Part of a small language model's weights: 8 layers, 3 heads of 32.
Each number is 128 + 24 x the weight over the matrix's rms, rounded and kept within 0 to 255. Layers, rows and columns count from 0. Numbers have three digits each.

# down: layer 5 MLP down (transposed), 384x128, rms 0.226, rows 358-383, columns 64-127
# up: layer 5 MLP up, 384x128, rms 0.363, rows 359-383, columns 64-127
down358:124107108123115128129119107112063150141113168139145127119124093138144106124112102131154158155116140113137182094133099147096081157098102127131140138140112153156120121140158132151109115147133140
up359:136088150128122083133142136133115098149125138101111125119131151119126126114134124104134138104098147153122144109154107113081068078188139152166128122091143096107149133139129145117135114099116142
down359:113133103119123143125137138116141135123123142109099125128115137132113114098130187125134123149130137124093171138117099102145167119094097095139110119106101142128097113122161147129120148136125117
up360:128109137139145126085148117130075145102112134107122135127115127118109128122107146107137122088117166160118093134116188133093083111128107120122135098126152133119078094089143136135154129097159150
down360:144141130143119094160144095127131158156152165155131117151131124133141142141141124118093156136141117125130128154155139147124093127085158138109112105121128136141128111100134148088129143170125114
up361:152137099077123130116111132147151141127141128136137163161139115167130127110130127096113157123135133108100074113133142140104138137151108140126113140183139136135130117118096129125146113143134110
down361:121121140168137144111147157104157121158117117131086107109147112124169128138101135158128104115145072156110159132130131126135090124137094122132111125109123140152091108147150127156105095109155109
up362:134103134102106110142164072187105120147130088110084085138158141148151115118151116130142105136162122051099106140136123130136127106171107155120113161132122106145127109146140120150120136142144151
down362:132147108130110116093134103173156134125165134066162124128113115128148131165146111129092125089162119149111152128116118099146143109145128119147128168154124106109121140124124126076147169128120119
up363:155155105100170136149171143113145142142129127103132121106117156128167109115108118124117086143106119131133142147149120175117090120131125149210126088147143127136117139165173076122115119152153110
down363:104135102155121168113134117082113148144158117122107118116098099087097088129141110131091108121102120103133115090196214140146153067144119101154115144109159091110119146183162119152131144128135131
up364:119122132126103129097140166136128135132134112206109130110142122122106107115109127139131145131125127125129158121142175139116118129120094117114147115140110170157177145124162118155119137152131115
down364:161132145166160130090144126130121122114150163123133119110139090140095133114164127125116125132126068162144145155131113131130077150134070138160123149107159123136105085152131156122123130136116057
up365:165082120120150125150135085171107114120099127136154147139138107175128144093131150089115099133094124112157119135088101151134100128132091102145151127102128134122115144138114098086132104111113102
down365:170150138163150144104118131149124168119154153117146136126169122100104106142147145173152163081146148104126120131120168144105147126101116127146141106126101094152122080103157136184100104155120112
up366:112130146103069118147120065131166075140137098156104145096116173163165160150169117127119145140132190131129130149119166136099128168178148098104171115128185105124075106145129138126158165143128112
down366:086159162164065162132145091161108122100136116122093108157085086104148168104115142105113153165124094161134097126116148129140131135106108130125163062151161150155133098105106111108130144109153091
up367:149133138133142075109118115136135082105126143145110086101166116181090115147170112109132148117119143125109132131146132145108145128172119144140123145084124140102164131171108134158094121102134126
down367:120141125136124133095104123136115109154131100115142124153104116141144079092097133158126148098114137127115083163129153119188153089122144086150161179106105153107148112144109164120098095147120178
up368:150124137152113115104116107141164106116114128115119090126143161125117114129128042160121099123123153097125119147110168172124097075126167108158120157119115104106152105136159106126130157165102117
down368:104133099107140129144133108135120113148151122154128089084115094133112174156116126110155119092133170123113117136127112124136088112116131105130084183105104124151147111130172148141096146159118154
up369:158170159110151089151087188165112171124149126103098115161148153177081114142084146131128110164117087100108115103122108167157140134120151139122131149154122160087140160145144104134131106146148119
down369:129139159110105142131119091147079109146154159161083119124089113113154102098108106133129132168117140138176133139148106145119134139126120147104129120139162178163157127128127117135133125182103138
up370:055156146155097144104066117166152120142108102102182148132107153134091100104127139157150130159069118126136083137110144144135079137113121090136117129116105126136133156144091168137120076134108111
down370:099151129138134133100120139136104171167129142146138055160133159110121130135126125133164127164142133087114154138104109093126103073104129146138138081105121149107074153140124116172113125116151117
up371:149114179155092143112114120122099104137187142101116126136118117156069140105132126148086155124123140115125132128111094118143103150082144113109133160123160145105131120161113158154100141123129145
down371:159119117114146136109171097113087120117116132098133114069124163175117136153128203137132126135125104101101159130148124125112135146096161128140087190106176150160118091121135148149110150098144113
up372:128115145133149115169121140075124113146098129114095137128146113070140105090091176115084147175131138126168153151136137124153134135163098148146153095138160151130156123170107111095143098098091153
down372:119132132087077143123148093171134130100161143074113076134093109115077126164086114103120119171161150075090189084084099157122063122153140121148101151098166162165172100071166138105145151128127180
up373:109117109122097135126136140152110163130104150148194171112105173070102128165141126137127135151180133121146141108107126156136120124144139150154131111166125091093136125151115108108095132091111157
down373:134121168142090154133138159101140140140145119126154206137127142084149128165104156150095112137142109081144128117132125126155135130093154161090122126165099093104164122129131117113100123103118154
up374:150138138125194141112108120143135143130114150105148147077142132117102110122134126122154108073116140126120106102126091127091115086143103091109136110086129136125154141124111133139135168101084135
down374:150177122150085144126136107124134152167111110121135136069127165108136149112121126093102127149164115150115124127115135122131148060128117145094161129135091141148079123112126113111085161104091123
up375:122131118128124132132119138115081134176136149128165161154128105091092142208129079146143109105114121172142181109145129144151139138130130120151134162093103093082106119168106131132140140147115097
down375:120127122104126112114127130105130124164090151122163120128161161118153186108096138115154165120123119155115079157105111110116165101136119165147119129134134147126140100133113094138124156131132128
up376:115133104157156139123116138146167143120099100146126150124156179098128154149115130143122106157091133133156094097126104099112103156127121124114132147145186090145126094162170166137143108129155170
down376:176147117168096146182098166103139127135131140136175130116136137079150074102120100088125086097110143150097113164080142118082135149123060101147130155140119138130132098118120127142088115101174164
up377:145126105096097117121119156073141084133153138147125134106160117144091156133096142142132112111139169146115135110139150141132130125142167143125105083109128132107086125114163151116097133111145092
down377:132135111140142079135053122177146119147119116134123097148104140117146130133102197148149103137141140072145122100124160119133138109156129126112065138108113146118081138103089101142164173129142155
up378:089107124142114130094093114141141130112135103140135091109133132129170094108106172123132122142112137126111127115119131172133128111131151148147070098145134113103129170163108141091142113168151137
down378:078150133148143082163138112124097118173121147156166155118160191116163127150128125119137123127131111158156105129119111095154143099140114167112113145120095122111139094120113116097098110113140137
up379:110118094128073148146152121188156127113127137114110142151112124143130092155167084135100128115135159132097161136177136153121120068140122120124111141143176109139148142123107129138120109127125118
down379:078149128135136113138110113160139138175146104134130172164076126130143155131144159170127125122125154115093126102116089107140120129139160150072110127136101139143132122103133152115082131151141115
up380:146101107126132079139111136091140094130094099145088097154076172120129062109130122155108114126128123149132118132176151137110088122134158147130125178141138151148139136137138128120161140177180116
down380:090118136147147161154170147108115109101098120126118169129155140133100145125137100148117142169109106089164143141195078110127134131149104112097120146118143080094164119139092119118167145135129102
up381:156143136128143087108087077153120102113130163128171166155113153166102133144160114121141140153169116090141114141155114123120129140123059111108141162150132160153119118124134120110111145116136117
down381:111153135150104132118123154139127170146127103130134136155127096140152150103113100149111164122088050147147136167146137099122133108121161122154130113084114127143126109117106118126111139101115128
up382:109120107126142105144115128132085170127129097123104147131134140140133117132102111111144170128151099080134132132095121134105109129110108128135178133158134122162169134117162104160113160128145116
down382:163153113153102113128177157166175095145081116145128091137129134138146134135152142147092089171154136125071154131109124127154139119134127126109136156126085119144123103117102124126091101166112099
up383:104092145114085131099112093095138139141129103125146159118174148089123165119106111100152121127151139136158084118175117126119109115160155116110142152143137154155110102174102092134131086155133143
down383:106141155164144150131119139161126111132134147127165132171135133128103114115135139073138108088106162163135095141144117139111155118092107151140145132105152072103111118134139144091108142102108116